config.yaml
n_layer: 8
d_model: 384
n_head: 3
n_kv_head: 3
head_dim: 128
d_mlp: 1536
vocab_size: 8192
activation: "squared_relu"
norm: "layernorm"
norm_place: "pre"
norm_eps: 1e-05
positions: "rope"
rope_base: 10000.0
rope_fraction: 1.0
qk_norm: true
attn_scale: 0.138
bias: "none"
tie_embeddings: true
parallel_block: false
extras: ["capped logits"]
init: "orth"
init_std_qkv: 0.0646
init_std_o: 0.0161
init_std_up: 0.0646
init_std_down: 0.00807
init_out_by_depth: true
optimizer: "adam_variant"
lr: 0.000788
beta1: 0.9
weight_decay: 0.16
lr_head: 0.0086
grad_clip: 1.0
warmup_steps: 372
schedule: "wsd"
decay_fraction: 0.893
decay_shape: "linear"
final_lr_fraction: 0.1
batch_tokens: [32768, 65536, 131072]
seq_len: 1024
doc_mask: true
train_tokens: 685800000
steps: 10664
dataset: "wikipedia_en"
Each number is 200 + 20 x the weight over its row's rms, rounded and kept within 0 to 999. Layers, rows and columns count from 0. The size before them is the row's rms in percent of the matrix's.

# layer 2 MLP down (transposed), 1536x384, rms 0.0465, rows 727-739, columns 256-383
109,199,236,201,210,188,224,224,233,200,182,165,190,199,205,223,194,172,213,200,199,182,218,209,206,182,210,181,196,203,188,196,170,219,195,194,189,179,202,139,213,225,237,205,190,216,216,203,209,196,181,230,209,221,201,217,218,161,211,172,205,175,225,202,177,178,198,165,175,207,193,223,161,226,222,197,193,209,224,169,179,210,176,199,189,223,184,209,191,190,185,215,217,225,193,220,179,176,205,188,238,222,215,190,194,170,173,206,173,181,204,219,171,203,188,225,181,215,208,143,245,179,235,212,209,214,198,187,219
091,228,200,208,208,201,202,210,158,225,206,239,233,179,230,181,175,195,185,211,218,217,212,207,202,186,194,201,207,183,189,185,188,210,172,203,189,190,198,207,197,196,184,192,183,189,211,219,199,178,214,199,182,195,212,207,171,199,210,218,192,220,236,186,197,197,219,231,209,213,211,160,336,162,183,219,218,230,232,195,217,200,187,217,212,177,222,154,182,205,214,165,214,193,217,171,198,195,197,194,186,195,206,184,196,200,256,213,182,229,190,206,231,206,240,184,223,205,194,194,216,204,223,185,181,212,198,214,198
101,213,187,195,169,179,181,238,193,162,178,202,157,216,217,213,190,200,177,196,228,189,189,214,188,227,182,210,191,216,237,207,224,192,167,201,211,191,169,200,184,220,196,217,178,246,248,205,214,223,178,188,197,210,190,224,218,167,182,212,176,188,195,177,193,235,196,195,186,187,190,211,287,186,199,190,215,222,187,191,210,190,172,153,210,198,194,168,184,208,155,188,190,230,196,191,177,218,206,204,202,224,215,180,178,204,202,213,181,210,217,199,163,218,212,166,213,219,168,155,207,195,189,203,217,191,212,208,208
102,184,188,181,189,252,183,202,220,212,206,195,200,231,172,180,191,193,207,208,175,195,193,222,213,171,189,248,174,203,183,177,227,201,181,186,172,191,205,188,205,198,203,215,244,222,198,175,221,215,162,190,199,179,218,192,181,178,195,220,170,224,211,195,147,207,203,175,201,203,207,196,205,193,208,186,188,213,179,215,188,222,179,211,205,198,194,178,192,191,235,213,197,186,169,229,210,179,164,201,196,161,193,207,202,224,176,214,179,206,230,180,216,217,188,236,203,186,237,234,196,198,194,187,210,232,237,215,224
103,194,186,221,192,204,182,240,216,217,191,224,217,221,190,201,199,177,214,174,207,238,218,215,202,163,185,177,240,205,240,178,221,156,170,191,208,184,216,214,194,232,177,200,226,205,197,180,174,219,176,201,202,201,158,198,202,191,207,198,189,229,216,202,157,192,211,217,188,218,194,163,200,223,201,163,189,198,227,177,197,152,174,191,224,183,199,199,196,230,211,221,197,197,190,211,217,219,230,179,223,202,210,188,173,211,220,198,184,213,181,242,204,228,209,196,216,212,199,190,226,214,245,230,205,201,179,197,183
101,200,202,203,196,173,197,246,178,178,173,222,233,201,193,224,201,184,176,197,224,192,193,182,185,211,209,184,234,202,192,235,217,192,188,221,234,186,203,188,190,226,215,189,191,203,235,156,188,212,189,176,196,199,187,192,217,211,231,178,221,159,219,222,206,211,206,204,206,223,211,207,263,185,162,212,212,215,177,180,188,212,166,235,210,218,156,225,218,223,203,178,186,207,221,189,172,198,198,194,188,221,195,151,176,201,212,213,180,183,198,135,231,222,217,206,196,220,197,186,240,204,202,204,174,207,179,146,188
102,203,208,213,180,182,196,216,177,216,188,163,198,209,225,201,196,189,187,165,209,186,212,195,201,182,212,182,206,189,221,193,174,218,212,219,194,175,170,184,211,190,236,189,201,168,220,218,191,229,202,215,220,213,175,208,238,187,206,198,208,191,246,219,246,183,218,199,225,220,172,187,220,184,210,204,187,160,226,186,219,180,180,256,193,200,206,143,210,176,162,217,185,138,155,192,197,205,180,215,195,215,188,187,208,212,210,176,198,201,183,213,188,236,225,191,192,214,223,182,215,201,193,183,207,197,174,216,209
103,189,189,196,178,214,194,178,184,234,177,171,194,162,208,206,184,199,192,198,183,215,257,239,197,216,224,216,211,201,196,197,193,212,248,170,196,212,175,210,178,230,222,210,230,214,179,220,193,186,209,188,211,226,160,169,187,172,209,193,187,183,191,186,194,195,208,174,206,222,191,184,204,177,180,203,220,180,203,203,205,176,214,176,135,224,188,211,203,237,184,191,197,186,196,203,205,169,193,183,192,217,207,192,190,223,189,184,176,221,198,215,197,204,184,161,215,199,208,212,210,174,213,193,191,210,202,178,204
097,191,170,236,195,200,176,176,199,205,205,189,232,212,172,227,174,228,187,224,201,208,229,196,223,188,154,194,191,202,188,196,172,196,212,161,204,204,211,178,179,166,199,189,202,221,220,196,217,193,196,209,171,192,179,157,198,190,187,202,220,196,227,203,202,194,191,175,196,178,220,174,227,205,208,203,176,199,189,204,136,202,187,231,212,169,185,195,219,162,232,200,205,180,233,197,222,216,231,177,207,186,210,187,218,189,191,219,206,217,184,182,191,220,228,197,203,204,230,172,215,149,171,185,169,198,172,229,193
097,199,200,182,224,191,213,214,220,197,190,208,206,217,186,196,179,202,168,207,185,171,189,209,209,199,183,210,185,207,194,219,196,179,187,158,204,217,205,186,201,198,182,200,219,180,221,188,214,206,187,204,202,207,217,173,191,150,194,187,184,168,204,203,210,203,192,188,203,217,230,195,246,213,196,206,212,203,189,192,204,209,233,199,183,169,197,167,194,152,213,203,237,181,214,163,210,210,228,182,204,202,218,194,221,197,193,190,250,186,184,179,222,166,218,241,189,202,191,185,204,160,205,208,225,188,213,185,194
102,216,229,181,227,193,205,225,193,210,188,170,202,203,243,208,179,196,183,219,188,161,179,194,187,208,150,163,204,206,191,204,231,210,197,201,186,194,239,202,176,217,181,219,188,207,159,190,169,201,196,179,220,219,176,185,186,243,185,185,182,223,184,203,187,202,206,201,217,209,211,167,250,213,213,202,170,208,219,206,259,194,207,170,227,166,204,161,180,200,185,182,179,157,181,200,215,152,183,209,211,218,230,212,195,163,210,205,189,207,162,215,208,200,217,194,232,195,203,188,194,172,173,189,216,191,181,181,194
101,218,184,185,221,218,188,173,219,202,164,214,223,175,234,208,215,182,214,197,193,189,231,180,185,145,192,192,199,171,215,187,175,210,212,187,238,178,181,208,213,208,184,184,226,169,206,202,191,216,194,204,181,214,219,184,194,221,164,202,219,206,218,176,192,233,214,203,167,197,209,209,202,207,203,203,196,206,199,184,214,207,210,221,225,199,196,223,210,188,219,186,259,165,226,191,187,162,174,221,194,224,234,197,183,197,203,174,220,187,205,187,232,215,210,201,259,201,202,239,195,178,215,199,202,191,190,193,165
093,188,236,213,183,210,212,216,204,203,205,198,220,233,195,187,211,187,186,204,216,165,175,184,244,220,199,171,211,234,213,183,208,220,204,173,193,201,207,190,220,216,219,166,166,190,192,196,177,227,218,204,214,214,190,181,188,139,189,189,200,221,201,226,216,198,192,158,176,189,210,198,215,173,206,197,204,191,205,190,202,167,188,183,226,205,228,192,177,171,190,226,199,185,195,206,216,199,195,187,204,208,174,212,205,211,236,203,188,201,213,202,210,186,181,202,203,178,159,180,212,179,196,211,206,176,185,174,192
# layer 2 MLP up, 1536x384, rms 0.0649, rows 728-740, columns 256-383
091,194,227,178,216,207,154,205,201,199,196,192,201,212,175,224,207,196,249,218,201,207,204,189,177,223,254,199,195,200,208,185,219,193,226,207,174,193,207,226,232,196,226,183,208,192,169,191,204,244,195,217,225,196,203,224,147,211,212,198,202,226,219,162,178,214,205,185,209,173,210,213,210,203,201,198,188,228,206,191,150,215,200,168,214,221,206,202,189,193,181,213,196,240,206,208,178,207,205,176,201,184,163,244,181,212,193,196,173,206,209,193,154,219,193,186,172,169,200,202,195,195,205,212,194,172,196,204,205
097,187,261,230,198,176,215,170,202,195,174,225,185,181,203,202,185,191,202,203,196,223,205,190,179,172,228,194,198,178,222,200,177,210,190,183,223,185,177,216,185,196,208,193,200,177,196,209,179,190,204,192,233,177,183,161,175,185,168,192,195,215,170,187,200,208,189,192,195,205,212,208,192,200,207,208,220,211,202,221,201,212,215,181,232,193,227,202,146,186,189,193,186,215,210,189,194,206,197,194,186,181,226,205,222,261,210,208,220,196,199,224,203,209,212,202,165,199,223,183,170,221,179,186,207,235,158,189,220
105,188,257,197,197,209,192,253,183,207,186,223,215,227,200,210,154,207,226,193,190,229,194,213,167,237,213,181,196,180,167,207,195,201,235,225,186,202,210,197,220,211,182,190,212,212,215,219,174,208,199,204,170,176,210,175,179,206,210,224,212,208,232,183,202,198,213,219,195,195,202,231,204,211,206,182,206,184,194,216,171,219,217,182,187,189,209,187,203,192,177,202,196,208,173,196,206,209,257,232,183,169,205,230,217,200,229,203,182,175,187,175,187,220,183,187,201,198,180,210,218,138,231,220,193,203,213,208,193
105,199,216,254,177,220,188,220,252,181,213,205,225,199,193,203,237,223,178,178,204,207,222,186,196,218,183,190,209,219,181,173,173,215,221,220,243,190,215,188,190,198,198,249,201,225,172,194,178,184,203,232,206,193,172,191,216,222,210,206,217,184,197,169,193,195,168,188,175,213,193,210,209,197,198,207,173,228,196,192,211,208,192,165,184,174,193,205,203,229,222,181,186,214,196,222,171,175,186,188,203,183,213,211,229,240,203,221,224,164,187,213,199,225,186,187,220,193,214,200,216,217,206,186,186,194,198,168,188
102,233,201,208,187,193,183,161,170,210,201,233,198,174,229,219,167,175,196,220,227,204,176,175,183,221,192,202,222,228,203,174,194,222,203,191,197,231,195,208,168,253,176,223,189,214,171,196,209,222,233,198,154,186,170,199,186,196,177,232,200,191,177,196,208,178,233,166,218,207,235,198,195,163,201,209,234,164,207,199,203,184,191,249,230,192,202,195,211,215,205,212,209,176,205,164,226,211,213,199,196,197,229,202,196,190,191,213,187,198,215,198,225,186,182,213,199,198,204,207,259,217,229,186,177,176,174,219,182
101,197,201,193,201,208,199,166,232,204,181,223,180,163,207,212,231,198,175,217,227,213,179,210,183,221,219,181,176,177,141,203,218,211,214,165,204,216,228,197,184,161,168,224,210,221,186,186,194,194,196,190,201,180,202,197,183,228,217,200,240,212,174,188,190,184,249,177,216,189,224,214,171,195,174,185,175,230,169,216,178,207,211,215,190,198,184,188,219,266,187,181,204,236,227,189,207,187,202,203,206,163,172,190,208,211,202,177,202,211,191,211,216,181,190,187,168,187,220,183,179,200,183,198,171,217,197,211,201
107,194,171,186,180,197,148,210,178,208,195,202,222,205,174,194,205,182,192,208,173,161,185,201,215,187,195,194,209,184,211,184,220,202,226,184,196,190,203,210,207,210,177,210,208,228,220,173,201,212,188,194,163,194,185,199,204,201,213,216,193,163,192,166,217,197,241,226,206,189,191,200,203,178,185,270,212,226,203,153,222,163,200,218,191,215,197,207,212,202,233,186,186,227,176,190,254,187,198,207,208,197,201,214,207,246,193,182,176,185,209,192,201,215,178,187,204,196,177,189,214,182,200,196,204,215,201,210,180
094,185,183,171,191,200,234,187,182,161,219,184,219,193,178,194,208,214,200,218,162,179,218,180,187,210,183,192,222,228,221,173,202,209,165,165,246,215,210,215,208,199,230,208,220,199,212,231,204,189,196,217,203,190,221,182,199,233,191,217,187,176,180,205,242,192,203,206,190,206,166,205,200,207,210,234,226,189,205,216,185,212,194,200,193,193,216,210,195,193,195,199,223,204,207,200,188,184,215,181,218,195,163,215,200,220,205,230,234,201,247,261,152,209,168,169,216,208,169,213,202,195,163,169,201,188,193,207,183
093,196,210,199,175,211,194,180,168,233,196,223,213,248,169,263,216,213,219,197,204,210,191,197,240,197,202,157,188,225,168,201,167,226,205,192,202,181,162,201,207,183,216,193,220,220,201,200,191,183,180,238,204,217,193,236,193,212,193,174,207,180,198,189,177,185,239,232,202,205,186,203,171,208,197,199,210,187,215,216,180,187,185,205,169,191,216,194,197,203,203,215,212,216,174,219,206,180,202,166,208,202,217,215,228,212,156,215,208,208,207,203,190,256,225,213,197,182,214,209,156,159,204,202,204,182,213,184,206
097,191,199,182,162,209,220,201,230,187,223,163,228,205,186,234,235,207,225,210,194,178,195,205,181,166,198,191,194,209,228,195,203,178,225,194,231,186,241,213,228,223,180,193,209,233,199,196,226,187,189,209,223,195,216,222,184,188,192,177,187,203,229,187,224,188,224,225,189,181,191,227,208,245,192,206,192,209,188,202,161,187,184,197,211,206,199,191,188,213,223,249,197,193,186,219,219,173,222,220,224,197,233,208,227,207,235,192,191,180,202,197,168,189,221,156,231,183,217,234,213,161,189,214,197,204,208,204,168
101,164,185,180,190,189,190,213,191,192,182,185,228,181,196,209,228,201,198,212,250,197,208,206,196,169,193,208,211,210,177,206,209,189,207,224,188,229,244,233,215,211,172,179,224,204,215,163,202,213,231,173,196,179,158,224,179,205,226,214,167,193,187,211,198,189,192,198,199,205,191,206,211,176,143,215,207,211,173,220,197,213,213,231,217,143,196,175,246,195,222,221,196,203,184,217,203,179,193,187,207,198,195,176,192,211,193,170,178,185,206,235,191,202,204,208,201,173,194,228,170,200,211,198,199,194,207,160,173
097,223,189,234,181,170,203,207,226,198,209,206,206,186,170,193,250,234,172,235,186,250,198,222,211,196,217,200,198,174,189,207,213,208,213,221,177,203,186,197,206,198,187,235,195,225,183,194,163,180,203,199,201,165,178,235,194,206,201,189,192,221,184,201,216,214,203,202,186,206,188,189,205,198,191,204,186,208,175,216,174,184,225,218,219,203,230,171,219,211,204,161,194,188,166,191,200,201,220,183,196,188,198,212,196,231,225,232,171,176,202,205,222,186,203,188,249,235,222,224,183,215,179,201,218,191,233,177,185
096,222,194,198,199,223,203,178,189,192,184,228,219,175,204,217,206,194,228,195,196,188,209,196,247,181,203,189,197,193,183,191,203,193,214,200,202,207,184,218,195,181,170,203,208,211,189,171,200,166,204,172,171,224,180,227,181,174,223,208,211,197,184,201,204,171,219,210,175,202,187,209,180,214,186,194,165,182,195,204,180,199,210,196,208,204,241,217,236,225,208,222,233,201,200,171,206,190,216,188,226,196,201,168,171,234,207,206,204,224,156,228,161,211,225,183,217,195,198,190,181,234,199,219,202,198,182,205,219